Part of a small language model's weights.
Size: width 128, 4 heads of 32 (1 for keys and values), MLP 512 SwiGLU, 4.13M parameters.
Architecture: RMSNorm before each block, rotary positions, no biases in attention or MLP, untied embeddings, capped logits.
Training: a variant of SOAP for these matrices, 300M tokens, 4583 steps.
Each number is 128 + 32 x the weight over its row's rms, rounded and kept within 0 to 255. Layers, rows and columns count from 0. Numbers have three digits each. The size before them is the row's rms in percent of the matrix's.

# down: layer 6 MLP down (transposed), 512x128, rms 0.233, rows 126-160, columns 0-127
# gate: layer 6 MLP gate, 512x128, rms 0.272, rows 127-161, columns 0-127
# up: layer 6 MLP up, 512x128, rms 0.251, rows 127-161, columns 0-127
down126 094:150149117136045131144121175124144108090144128148163136091138138128098189117122148121143143096130190141115144140098117148185097119104135143123173118155050145094119123146095151169131148132123078131111109154102142084205149098107158108127095119122069048128155103115182145173129121153091111153086167119117187205132156146097136113090156097181147136098164175162151182055106121077146138204155
gate127 100:094163120103099157185118179174104166174112064102145086132108115074145128120140163114121127131111143137120175100151068096125077112134078099121150132101120103180114117154096143103155169187043187190184156106152172170109073190140139110102101106139141124093176105160158128117116160118091131133076138112130082119113060133148174153125135156175140128125143160192101181081150118148140148087111
up127 100:086151098104161116152061183168090097143192124146095078139107089098074103097101126136093130123170145088099150172137114110087062103163162116076138123107119132212115085145113120073163112179069155178098134076122213161089087144112114135129097144106085122168166129184133139096114125150179138125113132154145103126139139152166188126124111098178072137125104115138149156080163129127119142147168
down127 096:129124168105094158125174093133076152126102139107121179142123101157137163166148117144205122137088167118127119131124086107196189186101092124129137124130177094131156163179167125114115174132151063077085056130143114144186167135139085130130139114123130079136094176090099158141120116146101095089154173196136111118061164139156066094149107188128097107139105184095112088136119158113166088094122
gate128 108:147174138155103167116120128125160151148184178123135126142132097137075110152136143057103121138097167109126166116109100124190105165091111106110126183101154124075138161150174130088110196119125123117146179121162113141122101145147130139100106143111127031143101137111126133166148138181099141180063135124097215120079154166045124127072061120118138147212071164159122104137105128128100108119112
up128 108:153105177166135123133182136168134082136137223135153158185089144106084108113132141080130209148112074115163182123188086118157110141098146131144099158079189076150163168129141159147124193107126096115124194129138090108114129090136048119134123171148156054099081182204122128137122117103118114125123130100104140104096109113128125141121107068138164159132104134103080137165108088132136133126149
down128 098:187149145071133139084124120134122127119084076142128081145130198096150165063116152168188166126145162090127087159161106108150144116124121105129197127104135076066104098133140124092088141114106177140117163072102182157114162110134140103072098128141113078125108168165144100096055145110066143129133181106143162133176110112110180082145118131126206141174066086084101140132134142105106153113110
gate129 110:081109097132142092087130189174163132141132153155118120095151122154079055083112171138177138141141166096159124104125144108164109165127147136143092150122161123143112146160117111103132118102108088129152147109065198123138086164102191158127126146143154133078117120159115108126138075089102141128066139125176128203137172068129136145149145157157111140100121066150102075214082073131102175171198
up129 103:071161142153102147121119183130179135153170096100207132124147152108112122133107151110097105107101126139096167141151088160105101149101115089137156093197123100107155148121126123096106064154148150089121128171110158141091187101104148078105111157116169114110144176205150181118110089221110115130109108106158133087136136090108031147165090182158122150124094124148106164079079147071097121141130
down129 099:148125128164112181128114124170088144132123120120112060107146202116122204115107062172122151104165113118097099134120048177129155133115124098106126134175109112164143186126132077112170110176092115133178121069085151143067109140219208108143132109136146140157114166192122106151106095089116119157081153167109113134163135132151147145113159175128107091075131138103083135086082164123152107151133
gate130 100:126106166132104117089142189170166080146152101106160035085067158110144101125168138110143161113117113168170052157122145123105112095121125183147115205100110142098091156156144090066114095104141154134164138102123105111098166110096100162155167152093179074117136140137102079084170105114115168114092093168111107143153138128121192155095148131151075103121146120077116125102128077120115104093048
up130 101:217166125132168136111114106161132128161169155117138114201130155098118135114060071095152167116153168107062116177141151110133148146169110136134160135152118144138180131173151150136138095103144158144118145137091131182172067167127121138106152080133181063138086129167120112112149123106140077092130140140167119078077188089054169140054123123181142119152170119104134106102112090150090189126121
down130 098:101122181108081183103139109169153094123167111133106157094145196089173170092086170104132103133157120116124112157147128078142135131101150173126129176166086057180089123119121146098103140108125128128121101144116152190092193074130186094123072149110162141157183117096150177126077116122155062165153135142103132144157122138109102108121172164066074135112177171191147120122148079083151110151111
gate131 098:062168129143126156061072138139120136136164130155103134099109125106165151114151072110149117074100155101197108128083163144128137130145143150134182129178120166194080111029066113082132124131177085081155083171092167086121079140176097154082162087131104152092140121119163144148131125145082100124130112158138086176158107113134176125144123065092132122081153105115125136129068139159122165102136
up131 093:107176202213138179144137151100143158104108156113118115098102171147107081140161171115168124107081142118148098177117208116089180165165123124116130174160126081114162092068105125084132138099086103111138146124141150133145081131122085089096106108112098083124165179099107158173071156098108075151109092082097195122130181099128164123127104078123154197118115083122115160155086144144136120127120
down131 091:099074086084114106118124143150150108082108156174185106144140156107133148144175128127099084129119168131114139115096099164072165166127109173140120075075125150191107078171143153116127113131155094104159074143103084124084143084163159088143142177121112111147123076063035127133158189083147076076121145101114088079130172129119104107154116134106116138126097119116086178084135056089136164112140
gate132 088:119128112117129115093147125063106137159167077139157123082147167085134136142125149130112108125135195146141110141141218121121093130120184202119140141159137105155129111118121150133125169135153123055116107114108126123115080099170128085137174123176176113155152153176106041144183116068109100069180147162111125153153084120111124145129172168089136136073100140109112131169112096226116065109160
up132 098:063112100109165115114126090106109160113193112150146130134115096136181104170142143109132119127163154095148125136153148069131083148140127129085121105105119145192117113123103104136087091148154121077119152129159079093148141100160146141125200143102151157131140185163087072116197162160128098118153086144110186096107059194127108187134132112106139161125098146076102051127148094230168100106120
down132 095:060118081054164190171075160171152170152080152116100154145094120163167080174187070154159103111158111158090161122097125134110115136127130146151174119144115126111081190077126180089102137198107083173102127131102133146137185155180140127148109115124165129134111145098140131153129179145163188062146158160157131129131127075070150140109139135115136076141161124167109107117129125105113116088179
gate133 098:174073089088142119176101118211127122155095165127070134123159123186161172133131175153171077113116137141136109129092119155105112160165120099176068170129092122114077124162174203100110157108082143110069116117091163083110089161123151130106151128095152062109136116136076091083164117058145081096157116139093117078156104143161135133125116176139113100087164146144149161164151101126147123187146
up133 102:139160123134157109126040134146103135139104174134107199056057159134168100103093152121116150141124098143085117143116107159139159144128140197151097119109184207136187094095132099179147144101097122091180165162113140104148141131128119068142162080091131120101136172106223140095122169206126161119137155139119138137147146117138134080176111126124164181138060137135171095137121136117107121097111
down133 106:154145073141119116153119130175150135125157115107133112090100172112198092095132103154116137112136089168125070158124111096171167131030119132120143146069116100104146117138148094172138165116128157221181128174171134134176125142153072106178161128143086213107138138118149084149135117118181102137097130098127121092113090142116165167132104150142138139068115111052090104081065159094148099128103
gate134 090:098126151077143083138120183111086149073126106150156166092137124151196120161174167100136168125141164160133126113152144147115101121093121117118145086140176206154097179156144090140132094131140071124165146127117144118111117160135104138140151108157144095088103126114154139140135098237062140161124133144135059194140133131077136149173179112204116113195082187103132134133111136155177137182126
up134 090:189129127106142166117117106159177092175138158181135106157161063206181076125132126157123188130103092135120116102068190131104194141139153091149120163152099168122120087088115145164118141103178132141080161134140112127124153119124145190159129134184145180152076115148120093147159130113059124146184092177170100140130150139170134090130128101121213113192116165140144137120155139146117188137125
down134 096:117156135058077144072105120134072120125141143122169137158151128106171145192159126169119166112152181165118097168108141174149110190139148145128108094116125097137171139117159210152055127099103122127125110109052170091117153130133148116046109088079099073125126120145062072068141099168108110106142110083129102084129065167107157151120141099117080127161122125145149094105172131104132098148104
gate135 097:133138140112125097071128120080135173118068141089170113149099135170133107100135109165176140145136127128157119200083184144147036097118075079116178112099112120081137124129128161089166143122096119119126108122161182167185094141113120123117166154097104150088117094073093153166111160100130185102131185168141170164117096154171072103086108095148182151075098091139113180085072110146124114119132
up135 103:163135125117120072106169107155121134189124178098141120187080121155153151141123152145172102134133113078138161178109168102106074081117072066189112127146119161091209160174168151155142164097131106111129067117137144120113120130097142156140179086054117151097149145094085189154132151133134126134107108106086105181096172160126137099114116104110159177082134132104173143179095113109127134057076
down135 094:068112115179164166154124152133157073088122142150105124112128162079151144128106113085060129135131136113170133106160108206134158180114146160125106110096133084152074124116107105155130114114097179133202153115109130119117187106195148152095072095137141089186157142146148105121160131189114112144150177159096098077148083141164130079176158182108126105178108112089098082087194129111121109180121
gate136 104:105189095129099100103096137074042147150121144120116141079152109149109082104145134164140063126157127194097082112141151112100095101103123143116119124061129176126170091123076138156143168143129155128086072130112133139118133094120158145146111169062080120098112144136146194068092130202099126056119102088087079066099129097077155128102144096094103096108110118123112185130156124109129086162132
up136 101:104146136130128065143133077138068090123102095111105115110163124118112075138113171076244148128097163091145055181146119155137108108097124139144115118135082135155165092165101090103171140142070101131081090100035096149113173114119145091112166092101105124168111146082154090144145099142182102119123096126107177116091097129121151118162083122118121191142092059128137099147122083119114133160116
down136 098:123090106090131142114150171052127131159123220167160113112160175118142062114157101188126138134056138122096085119163120112135143119145121172060097077121129172102116165089123100089086150169122114125165072095110045181133151134147121059131150156107165061150186165125128170138133128114139081111163110178097148163141178118128135134103162138082126104099111110103169146128127153135159096136160
gate137 102:086145124073148151070109143165152146181132124103091205154144133173105177077144128141121131118100120101139145086116142099167137142155104101120195149074123039116158107157145104087174157153087090202210154081126090131193112164115093119120135136153128142146160148105166100137146108107105137078131106171166147134122124088091165098094170112142176160067129117099057084112104116127138129122115
up137 095:082116105099116139114140123104137067057132111144156107122178097122081114166070183142119124093125155135119133119105113127133113035123205106125113140190158167102128154114121071126117114099203139115102108154086178092152142126128151181091165068125141104147143154181145141112142158158159102123135091062128147168086119164155125145162147150180108126156208113075123161077142160066156113121147
down137 097:140112161162164132097145115117136148108185127157140134104103137162077174125179174122091136060100107107051186113133151183150102134070134123129152106045101065133135124129195121124123103148155153126133152147124121125141173105150218168126140143164151149123129216118135123123138099147155121130141044131134160061151125156135130139128153087138108115061110118067112093141095118061143180147121
gate138 109:086145139159148129116111151107149166164117141158149156140108172073172103146178146140198123062043128084203105134119110155122065161157099108112160148170129131169108150121149133132130157082155118159062209120132094136141142146077144181074099118152136105139179113104078130134149148201175103160099115144099126095124137152083143078059170140149166116097126147133072119134094147158121118130156
up138 110:124144141149112144104144138196094148174125122170130136129181125124099154115166121107125173157180079192041134117172151123154183154090084104228094092133122106125145134086166126153127112148170181111145125128166125139137095099111120121110103148168123147110102089071150115224122080076161148151123126141135054180182132133165128141171120120084136129204146112100165126156132147110154133146156
down138 095:079112149065155140160173049111111124149132143101151093119171149128096116152170174137074128188110120144186126108090134187094100115131122139123115165112139152075140212120113097119134111107153140069083090113073116132123147142121169192128155096023089133164215143175126190081080166121100135125120123148134135145133124144154141088138149175160161141137132081130123155097102115096138114111106
gate139 106:128156132119157170169162105129173116109153191167115129140120047153173160050158123133126127111120071113118101156162148173135142130139120102111140160130108095128149165140099141102196133139106151184082163124095081124185115095100154159080093139164081084151081112086127088061145183152088113182098121142142117159102201154114119157110173097133144097137104079106094074143135145093160073157157
up139 104:079133126159082162189129092130165126094124113050109152118124104146203126127117144173175077100087103138121153105123141123104065144125114160081104122166112097104088104125086109069099085104158154122148110035128073080115150123183176138141178161131097108138163125094126140209113128174104119097100103112144139132126178131149157094094086139164121104181114116140133101114116151042151164091136
down139 101:116187199134118100132143135058155133067144113141131173151130144173113127098144172126155111172173110125103102141131147148103092150111095148096120080157123133100131093125112154093165131082175065105132024090162098073105092052115154162162151147088148166106129126179125171138120147081124132108126130102153095138114144225153125068081138127140117113133088146080087162107147103106096160093128
gate140 096:062156128098125101115140125107086107093130126090096067106095109104112154069156088193117112110140145120192147118102109127101080090146163121087146129140173112064168174149119093182152151139207091164143145103086134082165086156148171088079137127160113153135159141115127109185111097108153150135121152119135156140154111134151166108129129090089106048115182121125165148125084148182166103044091
up140 101:109122109159095112136101129088153092136136015187136148119085092076189125103104117075218140049131097200080082064177130158076138115108107105126086098129060169127107079111159137122067119132091105093142105130137145148115164152125170110152110153108128148125128105108107168104139132134141142133112095132142095101146129086110111084131187106141142126157085144112110180111173153100104102146130
down140 094:102146115140122164103120131146082122158158172109122165046160183075036085153154107104116179135132117074127147142114141135083179135105126137111134136108131116106101199161151149156122157149137130180129168086081119113148146154162132120088098155131090092177113190132128111117122116090076139218157142147135086131079153134152071184108128155110097179118177148114108075184092166119118177123150
gate141 094:175154121180171140209080131096101060165109137159128112118087118191136139069141070105104082106128088102118171095087125138084118135123142153095133141067079085125147099152125163112138095157111160067135144108166123097129134188123133177130181158107122123067145139140124139119148165117111102095090134151117141120133127132164163151102119168069107126155208101043119092111137158098081145143065
up141 094:150051168075120088116089167180124162110185139094134119100079159122084066186142145113151103179137161111137090140152084116128141131114152101055106120179139167120158193068087108100148085177055068146098190139138126101203104124142149166113128102149132152141103123099080150125141130131166121196122143188159144131140140134135127119157156125136126153126113169173110104126128128179153100130175
down141 098:152124125174124188158152097082093120151109093129126120137132139134140139099118058127107098089159062142156142110157069139097122146144141098129141122147098096137061156131085161094137136157083160138141163086130104142141179169153255081082147210134094125165146137128153107131170135142126086136130151151085160101166189138111180145107125153071108117149150068064110086099122119119167157140131
gate142 104:222104101168136137125115087148136161094132123112125125125099102097140179179092139125135132163115133131172138082100096137171067169179059091113116092108131200150109106167139081169116140131126156102147113154160127103142094084108053156122071127139142099116110121103062149105196109104076169132118121168181161107174104137104131113148156090126188124133143166082147126156066103127180132189127
up142 103:094136129165175100159156134134172149121116127123182113141102125151122097174097118103154094129128073138121130163154182163192127140128164151111095092125122157103137143122130060093094087135066127114158137144129178155148158142128126150167143147097154093104165080206164140162057133093119168112115066181064113132162128167166131118139051114125158163147062131138125127057137092158140215121092
down142 097:145172119088130142122113131144096132164145115133133173137146133135134066062157118141105082076100075105125165097107131119129090144127134134186169147114134143101091156130099112145127125053161121082171143172127131147120158102090111139158158184123185180135151159174186133103097150151120148125183138167146153185088122095173087123183122127069127067120179130199106151118169115142161196061072
gate143 111:075170135086115108108134106171103147152114082084083161132095196073131182082154057083175077136099165146115122151138124111116100121119201132155195129134152119161171112158116139170110079096128097103143129195162121137192109156121129144124096135160126135108150187123171137137177086187082079150096099116119093158079147121121099125118124156149138126081085105172133106125131061101100150176108
up143 107:060099093177128117165110132169160159150177103169078100126113147147107128103133123063147163115141110100177156176093143147161143066148177189109133129123181178136094192106162096136130163117157127143119118117107084163089148145104128155088118114117084108162114104156091095080114151134131177116153094107169060148141082140140119073148175131057133149174095080114158125173158078074123176098127
down143 107:137136135121156127130112169123090181130109160093102086091150059142081067143064115146089107100108149101172125114106149144158128139111216091113131086111118122123164082164187130142121133138214171146078097088100121074089147119132133115151143081082147174147176174166147100115101081138114125062128157135131140149115109162038163148122116112115121176123201102111092165117133103138178111147143
gate144 096:113130122121102167098107129100139131143104136162127132160105139220130169140166114176093136173129066125136117160106126148135117124125097125114081068167124082127133149141147133138179138136119182126145145061173136155162152119120123082170146178138145126139170090104090148100121197167137125117092196138075170145153114168151083108179145102160180151122035068085169137069148181103111138152184
up144 099:158184077111124140115099136166158100089121132158151131202109129163107129113097145116118132160092118090166123216137158096106102068134166191107147160093103144101168141126089186076092119126156136141141179094150090106115205125117095106109128135092083142126133145170122106104173128140174059130070135160085161133080082081139168151100127125100060150204137157120104095152135111118092107106160
down144 104:163118140092122177192148113130133157115163175166093145136101120157127134147124156138103148094156123076141109145104092165177152123135135137131126091131151129175142184110157183089089090084102187138178169127173121138134202153149154089101176172128088158112159170145162148113104146183194061099077178152090151091115114143116191164100123078101058097097119107099149098100106142134119066126117
gate145 096:148121092145097162122132152120159116215135162163083126057176062145071143135151138114150159118102112129128185190125123129192133147190149147149136164095154157078116076181156121097081155159130140137100099125124112141132121164158140080146203186110116111142124129131102127152094113153129085137121072132179188101160110132226175134149109144143142081108169167137129125148138181163170106122123
up145 100:096148089082129083155107116067118101088186132137169116117161080169194094158126073097129143147100154172173118135137146113152101152170150085097110141118081181081172139158083178134077088168155130121115097117170135091210074109142151078098107127121108140142118164151152151100104135155126074117124165140135110108090098185095134092143184168124119187109156093108173101157179153148171131156140
down145 105:096143113141061125098082129114149141155119157137158160163161125127085118127164120180083099140149051126196167097156124104125088161092135117146151121133103144166158117085175154145145093139085183083171129122104154194134123182156151122123048115051163148093093130145118140119085086130124177126150155165169130155111079137182110112140114134106171176118116118108092137078093121097034087134143
gate146 105:129097116208132098126135158102166133117170113113175111156137115140227112138119128110135119113156084021106160092151176127180099143123131140107124123111186160121129120172099136193167138102105113159159092125122117104127073157188174105128082103132124147163136066107181105163122102144108118123085070130152133137135099199110177121159097100132136102175113146127103230122155126094134147117146
up146 104:131151113152113113098162142146134168121119170150138168118117061095098128108082113067145145098092138131141105129141130137177100167129122042121160104151175135124178088102125135188132131122140103194062062107176110112114131154121092147063121125124232082150127094115126098122118126140145140183150065149165102181135163119145118102120176143133182147166146075159121068144157103168153132181088
down146 101:162160104174130185142089109138119098120171147152138163095091201111165111131135155143208105102135106142166170105201133118095116151124154163146147125074103111062071100070136106109125144170128102121088118145106182141093131129117156110083127138074115124066130188103067118088143111155096166147172108154073105078126140109158104083161118137152157104081157189136183166126168143114135076107145
gate147 094:125146137086098142116098143105114066095084101155082114119133070167130153131119151087093081112092131179087080204144089196106153085100127176110154090100158194072150146128110094119143147126124125094153109148123095128052142093115096099113149216142160113093100126207079140148150115161057135134113191111136129111104113108114144087127108094086145129146107137144084076143120167123131171101132
up147 095:108174053119126123174180140159124120077143080102132148136118121128096132137124102075090111129123160080146147140125115139222148065135122108147145156148123140122180136103114138095069069116076103206143125096081038176113223202129146125136147159139129129102134081123082148114173104193123116110138187171152142150104137105078140094096178141113119141118139131116128150099105115135128154131148
down147 100:140114157100071128167161142089089177106126123129150131098129083097151096152163152130158131116069147085167078128121147174214124134154135150042066119158083122160076141152097119103150109194124132131120145098145136161122157084110096088168109162108121210097130124134146178171133070151150118152154076109108059056185129109114112077107080144087157149166104146109112150162120131145143136129128
gate148 108:123124164111140138120029180134159124114198129046159122160146129118168146140127055110144131124148121148113155144110171154148163160096180102122136182106120125154102210192115106131174128127147111141153138170132123131143072155150107141193068114082153087139160048102104118108101175136115125126095120092144133156135166207141108127108098137134150088145089189146102159080110125124116081145164
up148 102:104122115101151152115089114141148164168135132081137130131158136065132115135230151064185117083141102127154152149128139125130104151119107095133199111149111130151070141105148089102127167082069081112148198127144115144087146119113078084125088172109132102138146136112142103118076186137154113090112142161075186145165104111168192161131096150077118151107095143164165107155108097161062065149153
down148 095:135148168120118121185172160088053158115087139126157150185083061109097159160099086160137108080161105128055160164103126152141121145121111164149169151167105120107149113214120142121132156105105117141077073170111112154086171149128113131149130146117127168122164087189111189098142144086105120107041084140169144133113139101121085129081176131178134131162085141105068115099101157121099126119158
gate149 101:081096153149215183111091068117121177117156095154094125137118137120189172135152157088059138160087181099090104141182167130116127139124119129111098103106127122111120121063125095131160139203153155146064179090135078105155145164154166121137172170114085146108164125112098147108096157153138119132111158201166181066163143098167116139091143109150170126171092099125118092091133098126167136110127
up149 098:083122121103164165094154114125142097087053129126123108128162135081104128139120229116073107164126167152127113138119144152132146130070100107117062131087143099079186189103154143139132156132176122180086161067135076139132190141131095099150099138118136080161164109113160119116104138139130117134102167139113187111131133136160092160093150121129153125132110146136115051126082035098130072194138
down149 096:048132173102098120190108158195134143152099125142175163117158091036094124184145105096157078138149097163121161160104093095138114150133113155139075141151147091141105158076188132107123090128171123126120161174150107158122138044142143132099127134143141106141104151177158082155136154116117133143201135117150091134098081106077114126146157086130103060095155098189132076127123157084113115160155
gate150 099:118132142107102137108076143140138161147119133128102114103141127090048084144084133103112104141162145133120089144159060109156118195126151106164213152111077122108103196191121117117134122057095071044138138076122104157134157138150132104172151141115169098144092141154203102143137125122145132158044076076170132194155150131096137136122160138136108169101138109107125116167124140103162094090157
up150 103:141138156177074163108150166149120145106180144144110062127129157099163169075084071129154096159126070095134063102154187080120118160149138111106118101112150136121118109136102091168129164109154051120172174124114082095172146096143208099171105153098099105127115175078159150166137144142125141159138114168139068166140135094175116117094097135151122089201143094134129126051111152125082145107127
down150 100:156072121179114087096089153153114141093111072144156115149071139130146148098065130149160135171187104110110127179150160112102121167088207116113159092116119122145172082070119114099134121096114105135162190139170147092075146038131145169163129147115089139145113067076121110155158115155123195166115150085125107113134177148095162154189093099088135129110104142118100163126089146141069127154155
gate151 104:076114098083146157133123139125079173166128132168156114123105158028085168169132160102143120130140120144147119140130126166122145185139093121183115188197170168162083037200177143164132129118152119091155126121158181090163132152112152153130125135071110102113154112098097138149128160148108105125123159061191156135114128094136114114091122119132099121064094180089151144121125177168117134184113
up151 100:094125103101137144128131148124133108112149144122116164140103090110099162079093130165187185105108140140119169155162101155155108175144144079146109168126068109104114161131119164150130145114100145167113189149148125189124156141124140106067164163142140101184103058092190081081190155134123089142146163081146107133068110134121134015172113109155089153108162083094151184129094102130158102103085
down151 098:169103128081107125180175132154136163166100202058094111117098166151108137152152115098106146154153093109149080110122110152159166142143155177165168146111124167165110150123177167152088100135155151112139092120093102082142144106113079130124143162149128138193159166112175148147093111126130154106137187123131075113160115194174112106137094131072128140102092219123088193133130179133057184121124
gate152 105:109074084090122144100151176175107093080153131149130104148158142129056104132160130155148169097107164123133153159061119085177107158128093170167128193143133088111115152145148109126133196152150107081166152123101131157144120161099128110145076109087161130175103135145208103136151167156128080156149122076142134082101126180147108134165107057154123120133086157082111174177190163182134162165139
up152 098:196094111157083118152104163153095101101125124140168180130114171162127141093176095117103095134168136119111129122087171075135085126126057096144139242130099167110108092128101107095158146141145098095170142159179127111163135132162147119116103147103160140186091128139185155156110167100156118144084202102117099100118165153086095098155125133128162111121146157036137189167143171095122094134133
down152 095:095168115141156095126110133138154124143149142113121147162142111153148119097093113194222092130107086131058133164109116061140138189156153112102094131120113134109105098098168162146112123067142104145124160099123155161146107147087077155139127109133153169151108104110119140109077133056168183076136163166141121174125141156135096141175118092094196153185111125155034101106131063137089175159093
gate153 106:137112094107137112099132142142135114170122147100079137102104112090140088194106140153134182133095211135121181109104105107185158104137149068157119113105076121161040138135183128131085148091047122165099138101135159083138136142128189087147144159093126157113145085189129125125150098138171146103115132108137161152153090193190118118095070125094147117149148169088127125147147180162125154205106
up153 101:166087149141126142197120127125122178093081092121165157115159227114104092158061129113136126086136139103110140094092109084155132106096158176148147140094150092136178160080122148114119136132159172126127079203134145159173094105098099123139101139094146131094115101064117105140142182196117140172119097165180104099124120126158167108098080108177178161167175158160092150127106168146090146112082
down153 106:093146169181139102055098122090163095114101166128160171116093150092127083110139168167112120159101118070144145123137153177123098099130159135151154138101144115090175104132145109145137156231137136124117114127133148132117186189091157093105199058189159105128131131127154103154160187054118129187106156127096109119151143055150125134071158140068143111114155105163153152113166152167116138102121
gate154 099:090116079066143049098129092141137152156178113097103087188090148150159153079118154120118108101165158127122098071151127114121109133048151155116084116136152138089156187149077101209096139143134170092125217124142129149090134131172161113122108119154125161105063111053097070123165097165097117093122112166090128099142114142105115128076099143163150140153078140102121150119161130164107127132095
up154 097:107086145066127151098094148137149122154166156095132154162146087113085118143172122132172158097195140138076154144125118170070168137184092100148128141130074136103105170097121089123142137169109120107109093132154174216133128077129156101112181174073114124125157118113145142097160112196207153119173140071133166138120122176129152140119073155135171094107126112219146143124147169151170124104097
down154 098:127152114099091118148088148147047200115129112107143133141138144114167120079173072195135080103154117141084098109144116084146136218086158119134131122101150104125157190110097142126153163040163097124155150091119124077116108089135124140104102109108102148112163077134149140143153170174118163135084155102115082167164098181112058168128134106157171116103094125122130164122107195161091150100086
gate155 100:075125116080160154161120146129126106100171149083148028149138153115169127148175127191147166077127088101175093090192112108121085159125156117137180156125130157093090133080134157185126083096118148100136151174109123103113137154114099099143087146094143132151188106099100150095090145144091066086083125073108072094136111160127131124164100172117112157131095134178131137189144050108134154094123
up155 095:104148138158115159108127136128089068118184153127121109145099112160150125136168092161125104047091130144077171132154149152117096155197134155081138069088081069095143103125130105158127120095075127123188181157128148144185090109192065107156145115167150150111136099104067132191095104141128153165142151070086122201112164152151172180141162120122090124136147101129133156149165101166136101171138
down155 091:139158122159120069185148074097178150135108159204168185131148047160101124155074135136104085168103123123132110095150148157096130148119124130137151082151166124130107183176128069159138137188103144160100110114116168066150156161122190095127141095108113170145102155096152123132146060155123082144138127149143203089127214115094069169125100112161126153146108134117168130168161142107121154111139
gate156 106:098106100153096091086126133175140084130157146077097138134159138130063100128173153091077118132075070150150147161072092099131159108136099150127186139133186101149162161102180166101128136142113115093107154128143127099160140156126174123104201160212138138095103123127081121124116131114146207113164105114139064122212093096134133080139087089171141110120120109132091174196153155132168135096136
up156 093:114118168088141089161118140082116099126068045120116129087139150130130154047098093107140115157130184138102153144092117145168184120113160077101146129136106133094088149188157126152167169178147177050122099124118209124146061160151192120128119125127195124133161125136063158130079127096110144179151108169121084120128156119102147089136116110135163088120099205131133093101124147120114160143121
down156 103:113223102167156112105129109093150147119098153122104150100070149163137104127105120106160165112244081142187095131187151145161127092148115102101149190125085142124155119125070123115157101118083089149130160139102101158137089149149124124119107100072121139196100142152138154082198152111124088083132136112168119097081105132097113096123141162150082143135074123157108131085128099153136203154177
gate157 096:161147165133086075061148112117111146077092110155082141097109095141135144191131144172158164144108096185185134112147124138078106108151185196106176164128154086126190085152065151147133145154141089142162140156113104101137108144094109131198103169114091133160160097110121111138126192103111174110072131176158122141175113116174083174151121131136079117136155140062206157124122111154135134121152
up157 098:154141122127152132128150134065116075120148167084170135132115139115126058158118067080117090163171140103146132157112151093143184116128089130131129145126172143107134169150133148151171158185138171154117093025144092154087179125122120115095145118140120114119133166037098135125126104165144128181153143162119139147136117158090156162156174077144124048140168059093143173134181117091142187093108
down157 099:120173140117085100166119101152119153176142132165123140098163143177163136185107109201140159139113115181142121148148148080095082145153160126123115122114145137131180084149127168057122066169137155113219140113110116122147059131125100155167100128111133122181140158192134077113139140112126059144133069149141086101154111137109123169109156141054089102134087199096119100123087099111114143111199
gate158 095:040138117106093079143110106103116102132190070116131122159060157131137182194107159132174204125169114148117154150091072140113129099184128112136105117115105084159110109142210101145090092073092092115175133093135103130149080103085171133178127136137118137121138143081124190123173114158099149163100106127174101186145166134139099195101101117119150112143111176092134120099111138104099140166111
up158 105:094153127057114115123203105081128152162151184117137130115145128187172154183136140088154091077139138111140050159083086081124120085131113096103090099158143200095146130126134080136143154116087137152108176155176140123086101143105099141068108168099135110129163171182071144142086127134132125070075124143070115069137142096162148095141158119117168144115064105103098134126179172134139105136129
down158 090:165122115215155132155089169118188171147107109137118091129092127097084132141130190165074143130124080158157187112135173115134085137124101170178156138086108078111114133113148173108101141169107084114177087120090122149115127151120167083161166157084131166092062117073168093150181149120131180188188158117118154137127120159141145149177200151151076149103146131124137151143081160111138164121137
gate159 094:173141146157105104219094134125138153117143117146137159100103052124144027125093142205114115103145118169130136138086100140180100179119074089128129089096112148152126160111143098145093169108180160083162159142087089127156128104121093164147150130161144138128132124092112115166144151083142096121142186119138116098046164125157079090099140107148187081154170176078189113112121100117095142130132
up159 096:182095121144144125211104111085169130130108153083095172133178078151163152159137178161129154147189124100162069146161070143074152108119138108195134141128100156127074157128106079145116139104120184140138167125110129102077162122131160174130128090137179130135124106084114144155164086076136134139093139141132154125107176110171078144150188150078162084148083152106180117094159131149095055163148
down159 098:164125118202108163184152096137165165115148084182165116078122067129172115160080131121118171125176162118160119133172113170120152104104108160058121083103116158160110143139085104191060111110141071153092151112095140145111139106152170086127120114118161055167148121119064153112121090116161112138170081212090145121146113052121128122112114153162090136133090156130148156140172121131132114173140
gate160 102:144095106131138149082140172128140094095148144064104142166172170143133138130127132135175113141111162140093104115115156125137129168187188150118069114142164088117141090126128086143150119093115125102113132089146164133104140145089122127122180113149166173115198177187093094120092077124106127155095073108221100079161174112125183155111059126093104206117129116191143137155121146133169201107148
up160 101:113115109134155130129138140179135115101081117128180122135091148133147115108148133163174153111164147136126117139125173098135104173158116130089125173101103109159115107244180095170160143119155107122119096120165158115065127127168073064126172117132135160177199148124106162130169144109124116206131082109196125078140107070097201136155112116077079134099137108110121155134154143169135194171090
down160 109:088160171104133203111094149063151094099122176170085136158117108090145142107109089122168144135096141089133146126077104111120117172135192178148064159134145103122098180078161153108099147099099116149160149151110143091119009105092117160143134063139173117104136166135109110139147114104154162112141055077148097112190147119121111113145140146110124090085170079136168133111116171152112171163141
gate161 090:159111122104109111116092130065124130099127183109122123132114125093094129155176179106118188110165067080151137105160119107131175147142098143147144090182116125095094080194113137085141088161119143092166151189081114096128173146128143154083148123097137138125117180117105148121155156151140162133092089107179059097218150124210122132128186146164084153128143138116152109060114079130150138178173
up161 089:106089124134169170166125130116125177210113116165136116179130117143154103165114159129107148128137155202107132119134138137124094163163139061172197092195127166150128143094103086059039178071127124144109164130159112137102122065133143118103119178134126159106124133085135156115108062124058103144128130115139101154136111102118114129077125119161100153136112150104106097175128104108118201059076